Part of a small language model's weights: tied embeddings, capped logits.
Each number is 128 + 32 x the weight over its row's rms, rounded and kept within 0 to 255. Layers, rows and columns count from 0. Numbers have three digits each. The size before them is the row's rms in percent of the matrix's.

# o: layer 2 attention output (transposed), 192x192, rms 0.206, rows 129-164, columns 0-191
# v: layer 2 attention value, 192x192, rms 0.149, rows 130-165, columns 0-191
o129 108:117102173109160128122126112106133129159100112122160109092103089183147134082172117102094176103112125123152081097109126152085146180136112172073162098072093059147196132208101127154106133076120198115036157136106158095125163157073150133156136125153132137176124133134192143088140119146114119079151073126127130149126125142129182156145083114056114127163126120068151170116106110159132113130083118103113171137120133202159125204142122142072087168135167116119106113119163121125089162129146137112189092118117165123163119082101159118122116107177081112113241155114116126139106098164160076134
v130 096:110103138101110098180185131118119183073170104090169159159137148072097115101085154131180075116089126138127146060136146107144115149196125127121155128167123134103144161125140124155122144121133150067094151102101126138155149100138130151131195097143129132120098114109125085167157140108174113130152119159158157081132111161110102096134175173135147102129100088169095078197195147109157112115118123113104188071119065104096116092069162102113107089173207114140056078124101174100181139179110165203108094146141094127133080099146134113120154145184052069114155182105135107099151094150152103124
o130 100:085124175140156142124181159180150126124169108112119101155169162119125147150208114143110207072142131134067121126122098168135118123106144155115123092125091142114142166114149145135171138128102116124199097136144103109134189191120171059093136085086197095172141107181094126156120182114139097148131120107094100178110106106060067121092151170107115142142130104093121146151099114089087198122158192131122168114185159096113113141083112112070139197117143098114140110138180153132153088050140111112142083087107108163063133154121117173124119087095123141120145131114116121093154048181163112142
v131 094:047098181155168102116151134166134178163194155204144072095121149115083124154184065177161137090140125143149141129144121089167072135075098085090166160165154118147115088145143095139159086128079123147144126117110181163137134122146137091169103131170161122116145080141130141141158181107154165115134129104142138074146151103134167095156102116114125160168162131090105124127162148109142062129113207072151167127095118140145121122166158158112082133129194081159165185096157119111115136104130058152129159155129157118161097149179137168129138133110099164068128109117154219166086141152189108175
o131 098:069136118051159110121118157133100120114122125143128140132123072124090099139092134114119110158101124140130157105137079110114091116074124140140079072105152098107129038128130071124083142216091150130132147068129100133216066173136123120113109161182100128086159161120167124143086119178145140096133117123135107099095118142102102106114097159085130129097111141095124118058144119085085127137136131076109136080108147120134109115121139136168134174150105134107119167179206115124110098132183133130177138127125145193142136112114092069048204138136111161116137167171174208171117040102092107104
v132 091:131172142083127180075168140085133163122123120140146108181112140144176087157105127155143145162148095176133184204062140133134115118108122111142130042120077142101229110155133135115185111139080125173129119175096107129128170176111174091109109152115090185118099144100127109090141157092137159118109111118107139127107121122089099078163125146157103115116093101114072108141113149075171136177113075128104101148137186159101142080190089107171150083071122144124097134154107108105149102099156089132139122184145080144067093167137055110132081192137149117121097209122094093095136144149162105131
o132 098:098106230131104138156181147087078139153090127159184080123124110127154082134094162175088130164176168153116121097102133123225129132102200096106149108154127137107167115116073097136159115131161106119141126127107217151093130129133144144083150127145122118140108143112122192117144142097121151163050052172109156203110197137105167112065157108160130111135124166123131097147148180173114150153113180130091117124097096099144148142194115151097109154151119142166115173121107147187117138111134067116137113077115161137086130124150151136100103139124111097088077171096156182132117139088204120139
v133 095:158182146127136112130125151154145129175061099130150074105131158165134202133167186155165149124131068126143141143160187114169146124110098100056118084171088205121143176152104067088143161154160146078056091184147139169098099085167131132141131128102111166144166071152130143131071147123175130125169057147152136114140047191118133163105146105087046152124145156161143116104108136143146121116121105104174109158116170149105077139107162085170128104136119074162111105136138116146080177119103176101130115111117125157082083089131139188126132149099133141119147157166079141095175111120115114172
o133 100:111089120171131133143164109143074142129104151119089133072096186139163060125090150100160141109158111143109105171163124143111138093119094134116155091125095121123153091144130132123107090202127157216129177166140140144128085125140079159092123092075117060156091139121061121148133123124164192123108053147089112186102072160155169164114144189078116200135144152100106132053142109113147151144056148168074083173115169148139123204066140156119099150066103140068138150105142100097107126116127133128105133117102117113160112125148126142180122137163103080136125105085130175073146119090128171131
v134 109:097117127092126162077108141186099080085146064177070137145128138204120178115105132118177128127104186154124122145109157096094160082125115117085128140066134084125143133084096139100163106144146157120183085122163086121166052140115074075181096051159093162111181165150147108139111142112171112171119077096144153134129126146077168119144094063142140131089132111185172144162186140091172161145118099124129200132139108147138129139160095147195140089150108105168118084131106098068119092118064129092101187135100160173130117118105102139111133107134103103157186097123121121172078136128150112152
o134 107:079192091116143091113117090114128098175180105147121136109139154100135077120082116118147088116169136088131168140134186141128144095109144139138054133122169149084100180101175107158159187144073104082161145130109150128112106125140141096144149148170128190153102160142179136120145181177145181138136055067147151128103114096071178074137086127098107182120155109145108136129135161167167103103152112193127138167189090127116165204129146154135089107123154188157087128148110159151198076125133125135106112177188157136154107156112067133133069182106075140167121131168172106137130153165096125105
v135 092:105146117199161114162133120106148142133205157072153134189067112065115075177071115156169146176156123135077123154106093158138171113095152077108116170143109169131165178115176170046148160140216125148099129108122153143116180146149154138097100122143172125143081130094105163061122082088109058123156136141118112168163168147158101152129074151108139202171136135136117177119191090131150163127098171154108107177117118080127129154113184069090129139113139089091128183103094166123104127177116137097082129106169163126093114099119136134149122093142125147120129144118111108135181088114126091131
o135 096:145142123130179121174139161140096143122169106092159113079077139070164138081162100075096094121142169140163074126166076172153123130135164077142139146106092067139112169096135123154140087107137152141183114128135172130157079122126067139059067142103096095188138152064118172047093125120146137128198167102108133122161154164113135110151133109135147075133149128100140213175132153101173152140175122100119137162153092164167089102115155097156070199137131128078132095067077155078112064175144098137101116143117151129074120121082147127120146102142112157170139151126157126066131120132127109173
v136 104:109164121128149094200172087138120130062162090144123120106090133170086182100083081145108112153146097114101119086114136185192145154117144085123117090072079155101141102115088088136104141140081105170098140095219155110140136165117107096165161118139126169133142131147096097137067194113155129113122064123144107121150135084116152131066130151094167159144112091136111170132106090179139101098095113153113083081109086173137126126163102173150101156168084093139145139083127157094115156032153150142131133082093108136097089134127128078063104144134163177099097160135084163197199152136142143133
o136 101:133177131138115101099097127121098133153134124129092098080085175169189091096111117150144166174082130122108153154180132154117151132070132123069123103097157149179097140122106166155122086132092134163111117094124117127139101085109139097118142107142110139156165111189084132089146102067122154135059089173142072092113122087123096129163113047090197148157141092175115146153112092116108131183151199133127202141106154117091150168179176109129129094115167153167125170058186134143146141060101135124143135111173075142153089098080112090156130108170136160155047159132084119124119051125100116115
v137 104:077066135101129174155100091162105153111101128098069126166133145048082107140101135151167154100114204133103136171132135167128155133133197143140162118143098197107144120131160104094164119101115168183091106165098063141074164142155138076160183077186149101106106107094133149071116125196150150118160102176179138047185115149141188074125150126106145166125115090102127122088159128111121107136151122107112139098142156114104156117134103134142144142117150142035134119094132153168112104103153175117152166142135158171084094162154136104180112109133087220127134109086151172126140091095112160131
o137 102:153167119108180178134117106130104150076088159101152164152191111101113159104094123136085137083090136076165152098176151166139119125075186107062163110151101110098131112158116174140147176130086123158120098077168091061144131189129093066104176083124155110157127109087112133159102166123095168140164145077133168171114144134118117135175109116086114195122132174106142143114091087150160117102139106158120167179112121114112072092176156158123111201136072095179089135138091117120102154132102156058088117148131128155071155078139066061141148166175140127137101200097118147113146099105130138143
v138 098:126165079098187148094143108086160140146146132082118132163202109103113070099104131111095136140158100166094115087080142107118083118122090153096098144188115185074139160131106073106086092105097165128110183150122135113127215095130107095117182090126177103148082140009169088127133098077177071127147105103129119133074067096159117118053092087127126078153159126182127142131072124160159107082106138150119103143157110128073120140160151127115079127104090072120115174109155130069154118150168176148126157175094125103103115155112156141137108123146149139132182113156141155128103113164135136119
o138 097:144122115098162146113139120146128227120127133142103062118117093189185157059124152108104143110190089124117163139170099122151122073104153131201077173114121135086124132115127096124064097152163174156154103116157103115116101118145134136127112040081190136156142112158097110125095164124089091117193047111117123155175138111128109092132121124139116113143143171138165136130132112076167157112142117108162147136128158083147134142198120131049130088114123179061120181131121157119086167142061068178108190071080111159111110080140125146103189180116130130126106147153153134092094113143145110117
v139 096:101160157109124128141141074103129207136151100128089103182101100151140148119172131095108146133129105138089122135088214159104160133230103072150106109160197127122145148144134133149151124118046165152056169103112136110134134143108123154105052157106101099052128107108116185110165143140143134128122131149137151120136144128124148099129097091156074128120087123136122060071222135097147089147110188124147188116119168107142110141138177069128113124111114128117181181124120185167128115157157131126116173135121110147151141099098067121130074141031112116102134107127101168099162125155152059141
o139 103:104161145119142182138162116073137135114100095168105092096095147108112087128132152106198102056095153170094114082092155122108113117142103104134155161096123107133121125055142114124066086138054128166126129094137121061117113144123124129166174181144133133110165087086082191178111149126128141066133115091104161138149163123173157117187149136121154108105173060038140127065133215115103109169161156099111125177056081097112107130101126082125098164172094153198076130162147153170130124140156120159145100123101117131144117125147116101121111098112095070157161106130133180143085142116171150166
v140 100:093136142184125141175111137109119077163082114160157088109166159152107112200144116160117142073047177179124135135103116142137179071130100105103173101066098110064129108119124050141128103119089119180159153162166125105079093115148084138124165155146143129197073162106115101113124162119097084145068194168123134158129141144142095142124142125098159115169143154098145137123200108083106139104078111152157137188122167086126133125108141117113138106172185116117127108140086126160196153158105136138113087114111195076110154118176125138121043153122172113155123125102141102146124135048131104065
o140 097:132116098120123147134162089179150172131102122084089158094128076150114060208132141108128119152076157124191081085101117122163178147087105130112118130137173069136104150164062080159142130135165134137143186139122170135127081126203104070170142116167176108097083128085155074102150156080125124121156186114155110174174177127134076187090101080137131079154164137105097145134176134123122117137128145180151105148114149152131141128083096105094110136071172140128163096133103177129126115126106121151130108152157187136190073154177168119113091161099134177085159179155104062106117166126092123158
v141 096:133187075137167132135059089096117135066162169144107123146122172062096135146103100131144107122099105144138122167164140097140125107118109183091158166165121104145107132122090122144140102121139142109122125152205118145092177130149120154141135118102109105120089036119079151151136080166110124146070145030099187093111083161111118136131147067126176135115162140110095110143135093183146154125095128166109136151142119158101111142098103094081098117151126087146107069171115231168100130141134084160098114128054091168127118108114126161049109187117071151140119069165127105130159126093099191113
o141 098:148189071148117129121198083132065105139155135125127152153107126118123143102136070155122202141107127124120099172114137046164131193106114089099165199160109161105120110094095139120145088128096177185099145129150181148119072170115108166193136104142131094169099094134139142144091124136137177114150139139178121058120071119085109077119092139154145119118171114089141109127093134153120122135106162164084191193147168097156122152162120095082183064101123073109149132153080120110139088149156128139182113160137073118117140193146153178090170154127105120107110143121153104059066107156140111132
v142 101:112114165060105136145103098142122067149145192130101089125114076112106124157126115058122174122053142102080150125136140106099143117165116162112142023153133127116141147108117121167131085079091125098146175134129136155128148146078114104096116117090102180102163159152075120156133086123137134146204140124101108109150093110182098141128146188121115141133074123154158151161120131115102110075106142103146126079147139111158120102126157082100157197095072124160183096087160095120074123163153134148186137176205097180079103093091171091072197103141154105058084116120127142133147152160102121100
o142 102:165097153135165075087077112129056068117142118139139169118148131089125120085159127113132157076081153124094085116173129128128148136146130122134125119150162163081180117126123087115183148112125137102080205088172143073103138116108144083120099181103180113125178135158100088222095102129126092097154082136121082105162174196079112149092158143119141128069158097083144081137185115153143117083132119171104101107074144116106166132125150076149164126122126146087095103129101121201113108064115152097097183153178145085150146146163211095082115090115113119139126117179137112106127099126115112175
v143 099:146113107130147150149138126126086077070138068113101186084112109099118173096065105063080067117207149108106143125129079130079173114138090115179100123109098135216163136106131192110107092161187079150111172107108108158127133115133131108102144138165141070121120158148135137143160104081109166128122179147090149060101123131071107152159108144157136069106159158125086118126190106128114158172102115149166172139097079085170092165192139064115147106143088191128120124131127138127112137122154185150084158104145163093115112191113158156110126088145084152100148157109124151080132127178090137092
o143 102:105231148107149118112177109082104103102153116104182160138124200124128163122177125141108107086139187125115140101190129107128161148132091130105101096059136181217159155165143190062085087143159117067178120103108157165105166085128202149102061128119145128145125142156202169164074137112093114152104133099099086112156124148148137163148139118165092162093125148164139125112115061117145098134149138150159144169127072142211164107148144117124100085179111144138104128152068154122133151139092179165087092112096153079123132129104112125117154125105107163091154105123144105106105128133161174147
v144 095:165109138079132067133166139132153099090166078130216152120113111101111149122097086118128053155106071111177152134255189106105114129140081127092171111106099102154063094122149154144188172150123119125101139154094116122100142132177156080124135115157098138100151121148151071161144120130167183095150117095094133109129154143106154123157126163126189110097127114153104168124197110137117154156140177137105141114130179140134160123121130088034153130146089108119143188150182128176131186120151108126102125162055148167115134200141180138183144139134153146145127157127084101135129140125174125082
o144 101:138123171158176104123094111089148158095164170178176091113137119101157087121134095146117200127133099115091025196138137090164150157137097117122178169080142195190092095124121112149126155138087134119107096090142123099156166122107099146130127146143111137103119095117163166102115133151143167148160096211171080098152092176168156123129165160081131136116181148134162155115145103112138154166109162139074137135129116138117069102138105065119138130125107115172145096197123098124129105131122144113075068110097114192063049158096111158114088170102149143051130122112163094160154077118079102140
v145 099:109141104147046062118130161183089179117160119170207101181120152125121108082100113099134144083134126116149096161180138120100115135125178100108136115094206123124235132106112127069130108139150123094134163121152144146154135150104127165145157151136133115098113128124192145117100101133154125148147089067143116077165064104176120122102168063184151127121096149111086124147101121079138124108123135113124101161157198131143159124125090083142145123109138161161097062158130071031127089041098137152144099075073097093089090102093149113130121107164119109162092081141113121110132107137136101141
o145 104:125123124096063109156106146151105137146178105154115093147109115088125096136139184143151191152167092186148119157139082111074117084084180088136046062123175137207136123130090141158158114085097142146109160139056061111067144133101106138114134180078143121128096119075099152132093115139154126135148079121147177113141178062080095131089097145165126115144160168112105156118143139147116156053108133128158187171137160136092120103116146121104121106169103150184150113167089120111125163112100137147154150193142127115129115096105198150126146086152074149098155114033087123184111131125149107124
v146 106:124161131107137138114130102095165119123138113130123142051085104173169163118139163160105122120111093112103126048188094125137111141115094123153109153083107127128134138157116118112094135089134175190087067101134149081120195143124116117095109165102119144101092152077089116139153127189137153185144086122159095082160137113172082141150126137113088059149072146111167146080175103105137108176169156112109139074097125146156147199159145111073106161131135158155128146124231143113099158112109163126073153186153077128148141136102070074174137156190068135184139133114094161080189151139138100143
o146 106:121125117125101144094105086130125154106138111139165122179165158141172132154104076098145143116127126152076063140050109095159134159140224142100076122118175118156146145105177089138144160097135129118141085158098128136148109147154126130153138132153129114097094099120139144190083213109126126085094111169138130125148119179165114134108190118172106175141111113082117110123124123066128134139142154081204086091121132171100067177148197105163121119121112225150118062081156136109088109154117144107136149116065099100148154095082063181143137124141116140154152091131116103066061094083148102089
v147 102:155138145098116134121114156060096113143117155118134149136148157097051162097118138140114156116145192096104017068109114180149112109084101137094091106123067140123129159150090157098125152080085086154140100119165147173127157113069114166176090145093122104066081148108096109152097109157130154123143142097159120155097051114194072120175154124143198142117134132140125142099130103161133115079141133116134110136197142031128112060087129091200171135112174174136106100144133146129123146144154120138111159134172154120117175075138129131129203128123184161144152146089079131182116144146110123124
o147 103:137112121154109098114088137121099163053125192076113164121119133102082133149136081075128195102119111131158080193177089057152114112119121158131127135120083124098133082094099137164127099099159109136175105120196158159108085137109111145082147189157111116182124156159127170172100143163170185172147168115214109139110189110137128139094137154143118097081104124140099103193081163103144106092088116128167138091150054104170152104073137126120109106091162165170103165123145172123070093146050090163137126085150130096153186183141123138118123137132106081158150099154089138099143129150111120149
v148 100:153161161146061147115174178199179134101136160129127153179129061106100182155142101100140139138094146177135116151186114077163078133180151120126135154139092113100077130124178153055156157127144130108184090146159104120164141140156211120155086184132107137141125119138101146143135128169109086179099164113134112138168129107032157202135088141144153117182109091163119132087091142115114109085083140122061111103120158120092104116134133141180064144119086127165119114165111197123138102201114153128150081096083096141103165112091133052109132109133112151147149115124148153109155119073127103156
o148 103:096141107138068078114139185148127070128175095184082041143098098110118130162122083102089108112153143143144150108151097139110111059161161148110170108176136101141109163160097120169122113101082152117224113126164136137076114172126085095167092152150103141128118117141112098071151121115106086124095166164210146122149113171105169134186134188172119190094107119110203108097125139124132195160079108137091086143173180122150087141128121150163141120136156128145127053114085143157125140129133147151092071087158084154145163142154173153100140124167153172114164105153095165131129143079122092120
v149 099:135121113184057112105154118119192140098100147102165113092101106149143115118165146172141163117106133090126082123115150160157101146130149075207160103130138131133144149141164137080101123083132150111095132084101090165172121101163116116151078105174187107139142149114125112145086138145126145192102145174122173146159136106165090118106131187176143122198177055146108125122138102187111181077107108145118096113134140097108168169180142197072128153142051131106230122080103150144158101149119161102127181191118139138138127111144177093124157079122110101105128155105083105099145162043093135120
o149 098:152153163161138141122112156096155125188132145194064103157149144175148123070111100085119112128150165116087145083121133111042107139095156079077141127165108117087109111140112118115154133092129125123125189131164090162097114108176103161130121122143121140104183074101141155118097086117111109219134155069141085141185076140138120127092120158136150048132123171187083145095151124130098135098140139167102081121121183168150093135130170132076079156172129128170143058128117091082114137141111119082093111069080176112134158103117122106162140124160180181197095106136107100107103157199089098140
v150 098:088102128178139106141184146136129067144137191133112164146142170156113118105100162139103111140094135164101134170148075152099147126150124150139115113162168125115125153212162200153141134125155117092087121151158063124166176157129134083155109189100105076166144156128121209116121123121120165117140195100113118111122147160128110114133089166145128126114084156076152138137096194149094118046144138159094171080164133149145147111135151151147105149113042126084145152119136138089112121153111119087138102038207122179069137118099150094177194092109173169150166110146124099103089191118113159104
o150 102:158111108134114121149157081094118119098142121119136150088153181138137135171171133139085118104088141083142157170100117112144118120215128173135178144129198110128088183119111159111161092080084139115145100066108139141107131137113107080099123212122137071073128165133110157139094102186112151149173166102149057131134131144041176179136134088146120062128145140114178104105145101145139132081131077147144114137165142051156094158143046110185117147146116160137074140061094128148138161120140107148105191148089143102127169128113104157148106063135200105101105106079105148120156149175130146116
v151 092:140086148152099144140113127126134094134081153150166174192140076134142105148156144087148118101110137043135137109152142139125125113180095147115103132131173186120165123108120146146176126177074230093102101108136173114114115091174131121101113065153102095106126103162140105114114141105113143135120164124154129123068068102096120111142112132053117144055098137126142132122095140104178169123122112109189164103098176122164178142081101092161098130082141096136112099086162138168107104130076145055177095103148125159141135188080173146149157062132071140183095182085139137154177101181072150133
o151 097:139137125177103160076060077104137125128197119186096139106165047064141156097105135111145130079101132151125141118122138105149153185081124111144154090138153132116131160154155230121066117175134098131139099167125163176149140116167089158123135085066140123092110075134076107144109157163128126136140108137148078117108137125102187137134178157116136106106086130114134138132125102138117120133153117212099105130132105143117147130115126173202162132115122181151142152151100058104144091114163132141112131162171112126083132184103140127145112143204071101129215172131094185147178148190150190143
v152 098:093102120158111123130116090154123159143114132123141138116185126188116089114150167076145102104124149193112192145114119134082120174082143145172147088103134156155101089087102110101081121093135146093105102104112138120067170120082161151149141178112173134147129101081090094126132193124206183111157152105117147135112091174115217118121082198125129114126145175144137133120082099128115139132111141144106084140108158082125078079139128136114160126158069173122112131119105156146127095128087095100109089120054115139049181097181183109128140134126179054168129072163157147162106091049136092146
o152 103:131116091155107100175132119150124141157098156187103117165135084190083090093171169118126117094084130049143098157180116108117139123134108129164067157180125087182073141154096098099118140103142136112114147155133141161074138134120116113156099128113132189171094147147132107110106153113110177101143167173043097130117108150136148132131152167112176135064076122138118074084101102178139129055125187104138090100086093128148129114168113099080167146113084075186096087070151171138184090135102108135124159132126109116095087091158121097124156145164191123062145141095176119152084127137139119050
v153 087:127093155167141169160106084086161097147079148097102165135124175129105174098101108163104117136124088137133124069144123129159132111101189133059127174074087174127180156072109163106120073078128146121077106169135139105126088118152164095162125153134161086103199086116198070122134152130137124154154109163113119112130115134101136111122105145168178120116161206149149137106136100164135159110086114130145176162071156139119154102138118187145147132229103109103144165080160064093154121094154115127099164170104182055129134104100090098180126128091115154108158138213148111113152106076117136104
o153 098:110197148116110138112085129119123104109071147118120135130207184102183105182179094114105081106086105111182140224130136163127173111082187076078072169143114106109160114148104117145128082099155179180117082158116150100169145132194143085095132120127146115096108137149102180107142095180081179141148158147120116151126151064150143091143113139172157158127101130160082172105122110098123124183090153119138107048121134112171116187129122142135097128122119078126116151124100125142131149140116162175033172115116137153154097134142133108156146151085195156174152142143171111078101123131084095125
v154 090:138161168118125071086132130166147121101154113113147128104155117135123176096114092112166051083078115127228153085162143070082164178179056133079161064129124142153176110155135145120083091072109108113173083093107113140091090125147157104188140174117081129105131093127161120130100097102112151137131096118094120063163142179132150119160101117122139157104140130136139127166130204115105139112104201146122167157143147155103139136167129148163116098173065152155131166109137224156162070172102101120070161127117149101130070123128161131086126189173123101088146153163129133145164125114149140107
o154 097:108095111090148172162157110197122140115077114170115090051123171114142101084166133088110100102108147108149130174141146137148126139137103149073115103115149157091096139095144120157118182187104140139130110141141167153080123092053173154095126164140100213134093123105147112189123115115138142089128092178139069118131118094124106109129159118172155155165103108150147093068166110152106136133090122124084102226129123115106121122129125159123130164128179115098070138198150078150159096155138138109095081093129122084064100131189163147045193081127167146122110145155083147101080084145115169099
v155 098:092143200163118157099133163146113116146149114151175155103131164118148118167104177148098104070136113123148112111109123120126119143159167092113155090165166113180102115228112094124145167101184106159138135141114146174165136155131152100159142124098176129168151132151119142078203135131043099121102200095113126069139131144105150126139152122124138120106119098098131100164116116163124076048168082137119145149158126131192078154086076136151145123148125160102112084107116155150176133139172140105106105064083089116119165147090123150163114176107107133149129211203054155156088113106055079137
o155 103:131123131139123125101137133140184076097150147117136139152139136146124199211099127103118132178146154128138164120160133151141180096155157116123142145152183171093109113135094152149051071143125125162139120135108136121148172098143127120106116124172133091107136162148083114196110163088132149179126143098119125102134128108161225155148117132083157092176079032121139175083122109202150153101103184115228126133153167133121129136065127145124133149131168117106113114147129154142152105174129084135210142154163158136121163139181180187086083138148138141084102112094114212055140130133097134127
v156 096:108136136066160171106123114173143115182162080138157140068151088152103164121127110102136126148074131139122158132109132136134118164120121134087155172154171173163044169167153043139142095170141186126090102112131149135096136191136157142200121156129135134118111121169107174122127146132082148146104126131163110134166087048099180136112062160159128155119094156090067137145143166163127147115170086132096156117149132155126149074108153195176117164087160106102122090114102091080132165116166164113172072163196106136178145124117146133128200107122088154142112130139091146114096136155038132074
o156 097:108138153171131139132193106113106111145124147097118122143108180118117086195066160137143105094147048144160129141155116140099186184178136129129140104131109137109120156170147176177122118165150138111142108102115032169134161176140117117176072139142132154129180091124125094141107144080082120122191128135147083161116079131151129124099167111126112172134104093157143185151219171162157154090100166084131171161133156069119113178189123097214132118059111142126114146131171122121080075145161125093111133107101184071100197105131115113137113121116112059135159134120149167123153138126120084089
v157 099:133153117148100120099121075106155097124106127112107125113120157125084165110125176139086133165093086112057132114180160163116079072096127120144061088104149147099108154155115135113107084054095103083171159117134092110148129115136149090129080102175096079140136082180147152188136136134111122155132092131086172090125172146108095119157122101086090096154097066089189138163140155124133153149191156156120190146084207130120167106103146166209163150118109128096119105088140075132149132131075123124139111113150072148077197173114104099155097114138148111179078138158110169108112138192119194168
o157 105:148110142141155068145129159164150035130083112123085203150202121096189106141123148114130162065154153107098130138094124123152100100122171141069111172067153098115159133115113142060144164145121142155103157154125223176141123167115084140160142120156118125061165127119105141144159110201128126127112106143107152183155101166123144170079095121138176101104103171139170099146135141122197180115109121104164175167124149089134153152189156129182096116055149137190100192123146152092128116168100145142100103161121114182167117094076176175140118096134096118092126112117116134137143151120085118122
v158 101:130145131135139156113139115096149099140140172144180172183161076100114130118176094095122127127150086160115189173148100119149122125078111176083093101119151147127133116125067167080107088106145115108113095100132230120196127126110077098174135151170119149133081105104162141132127148131156119092103119137152102130147144127114147147140153148098120147077144080118107173127136127055056184143153091129074047097168118091124151107140124186096118148180140077078143133142100149160162044080194145120191077126124108134143185138088115083135163048143138142117106072155152135109153186140117143135
o158 099:138183169136136124118129108187072163142185126126146110182118128119141094155120134151149174149157183079136126156074122163141063146122138073159108132147118129112123107153078088138111227110156113173077074110175113135106153120163112111118100132168135128175100117116125158082116135145073106132169095164149100124085121130067111172130150178133135127154116121160124126142234093135132105125168098166150126135152129088133142156117153086161145109127132091129074164063127133093145126137188148159190087143151092145076166027062162125124177144150111169109130139127154081194118184116130177112
v159 104:083159129141107136111142119151158153138147164112098133128144082124111071144146101102103127106170142151101082096130155120121155156196137051151154126095130141066086116097146158057131100132127153077115176165141185078162109115099117131058096098093123139108110162134137107102186102124173104150164101178117128115090103180174175105102173183150138155122083107209160155097129104145141098210136101139121173094182136124159148114119173041183170096115046125115095131132154141127133135105118105119113152097085148087142126105143149143172090149141170086118166115060051136089151115153165105127
o159 104:111066122159155073122136087147139151163135155157095106153127155116122178088129096100105112113127136158101069122142098121115113090101168096128128117103151088156179113069134155169078158094186142150116111099085143093121113113141085102156093195143215087181092083116119147104151147138149111127092097120065113157146152069116177137236135134093180120144141140077156156125034081125102130152130124093107159083082026065126139082147155123094183116129129131168124100144108098101105082147136137124063180139130184113108120146127128139114147179087127148098112091111113126145171130139112125151
v160 088:107113122172124127133094109080160158169093141137137129160129103140145111118107174153152148123095109130139104128105153137141154128116190125128140117057071094102122152158096113130106119130089091153136126179101141086102207102154123093143085167116141134151098126134142122097100108116081182091126118195154122166099168129151140208135111056159189068152167120157144115156124159106134149211162136113168149167097076139111183154118144148171080164095113128061139072091119176138072073108100109106162120147118129166119122128095128111140134099195173179162097011078119189095127118081113117146
o160 092:182126122094123159118075120110189138141126107157136104114147104172093117123135135135079124082174181127189092097152153160146040120115137120143145140164165165150196097101126159131161158156168121154125154178117176079149078176175173142152076199196116150118079127109077156106112115053056143150042108175110132107195089116144117127122129141114086123114140163120106179141154123100133063110156109126144162140099159121179097073167104114148103151108136062126089129095139117156084065145125144172165157100138153144116103093129129144178116098135096121171135157125166130116155108137171140068
v161 095:124155126169140150163112166157138159179127189198142138079139091103131114110123095057107154147145126108033093140062061092180118161121191197120120117136095156122136111177146088122100169160131155201100124108120140111167127137067060134100112142204097118156111152098109169123114105125176134111116149110156109114081169110087135196163117109106128137159091176103131133122118116141145142078116140106160114149159140062182111101078184090134123121102109133157140121169139107107084169103154147153125128139108095109112063132111120114123131189066100158117121132111169139191176100062092153153
o161 098:079127136145116112128118108114120129159126119113145101152102117152124126138097089042154084166112102183141180085168146139088164140134147128198158140158099169137165139109090069048133085171115145107151120116134150181146142080131174146150162175141118029139139146083092128119131155101129109094123163135158086167122167132099118068142084096106105146133085125086076070115193093093158132106141149156140128155036109128133126090080146080127127108160138096146119126076108086144119189129137105112120145167107070061170104178138083189141157087102104170113158180127135145099124096137070092089
v162 099:130149070091135163160181120164116095132135124142117159184180137170095148099175134074079068165095229123085099087150154148157159112098135146079112016129103079166130093126131145050137106099129145101137148099116109060184150093164080135084140118122134113131152093141108109116123071153089152110136101149156142143127108129137140165143115150032098090141106134149110113093134134117125154117108131137111168062120093107112168176154119141162071150165118112144147160129108096124076124068092148112086131124090157205154129138133109095209134138108131105079099105117112142160098099145134109179
o162 099:128080112052110164121119142190156085140128124164129122163101096182103101116125156115143131129099140152075153133149168148161174121132106107093144158117132172170105099172137089097102146080147128185135094169129136139135132101194150108187186149156121121116163152115135129094169137174118157169122120099153122134163117136128146130177143151137088208124152125169183061149086065102133140107149107132075108149142116116092138153129161084189082186153144185093066133117139147156121093146144059172110133190139148122080144084126138106185130147125108098126117054156149067132163018166107156142
v163 095:166207138090135086121087106131202068096045149139123095125130082121163116135099166154066091136128151118106105078104112122105130127173149190055131114118126099119125143062111130132140146184119118088099111160142158097115191106175109175110165140137098121101110142073052187138103188147092092165144145113123147147169124094167131134136104122164121103141101131111122123162156127088082150138057149140118116078152150127144080128132177130168079159132172109119101136140094098130176105059156155109097062140107088146164137101155155163071118168078096094126175112114119162118147074153102096190
o163 096:090137102125133111123096115127199123180123079125168169149101149141149124170195076125128145141144088147143169090112067100147151127136094128124076137131081191134149184134114161140134142133142125122119179105122113081156088115112141149158209138138134144139110074154123122125135172120111117100114184156100163191198142051110179150102216149143074131155143160137110065123099120117108152174078151139161111155145109098135112196149142095118184142077101139082075110088111092158095119130136075142105107161102107118160241125132188148119106154190140162108167124112118114140086087131105094146
v164 103:177119128104121115134186104151078072112111127116121087095096115173103120104149133160107109144113126118111164145094114076130088124158040071093171102098054116096137149119156091134174160135069093084108115160107102098120151153128086102148129078164153104146074126108100159135145081116160093101047120127123107124138142120095118124100090124126109171169112111153141085124097113105137127107078131183200050158164156186167180117113115112150142150166130117171138116157096093155113103076126148077167119131144191172182188109186156092068130133128174157070127154202087161136142115109139110089
o164 100:147137123158153116127174117099122134162124128095126127159056126105090088111126156102066085084175144110152146103161116129115193170072098122131139110088143159127119173075147072178125140139128122173143125073134158132106176139088097097112121090135081114090132102122140077119168118213149146152093143180160165171148157145117135218097183134121080119146070080192165101113136108072135054174073138111113145130089154094119102120091177140076124138105145172111157084145117117153148163074168126188175140157151204167138129145134104077141167121162106167132078136140121095114136155154118099166
v165 094:154123069104133177112169182116086111116110162096097175160161061136128117138150094152125128081170209150124161137177171214172089120105151151145192148093066101125199103166132092118123134142130164112141094134115140161152142109166125107152088088088122067105095091087122083102198179122123103131130151196088097101126138121120155151150138167160174158168109124170089120123148135107159143088162105112134154175119079116104134069062097159132167163093140085136112112141091112125129141065132115146124151098098149141091100158106112193148132101141081078110129122068190085136143159167132092117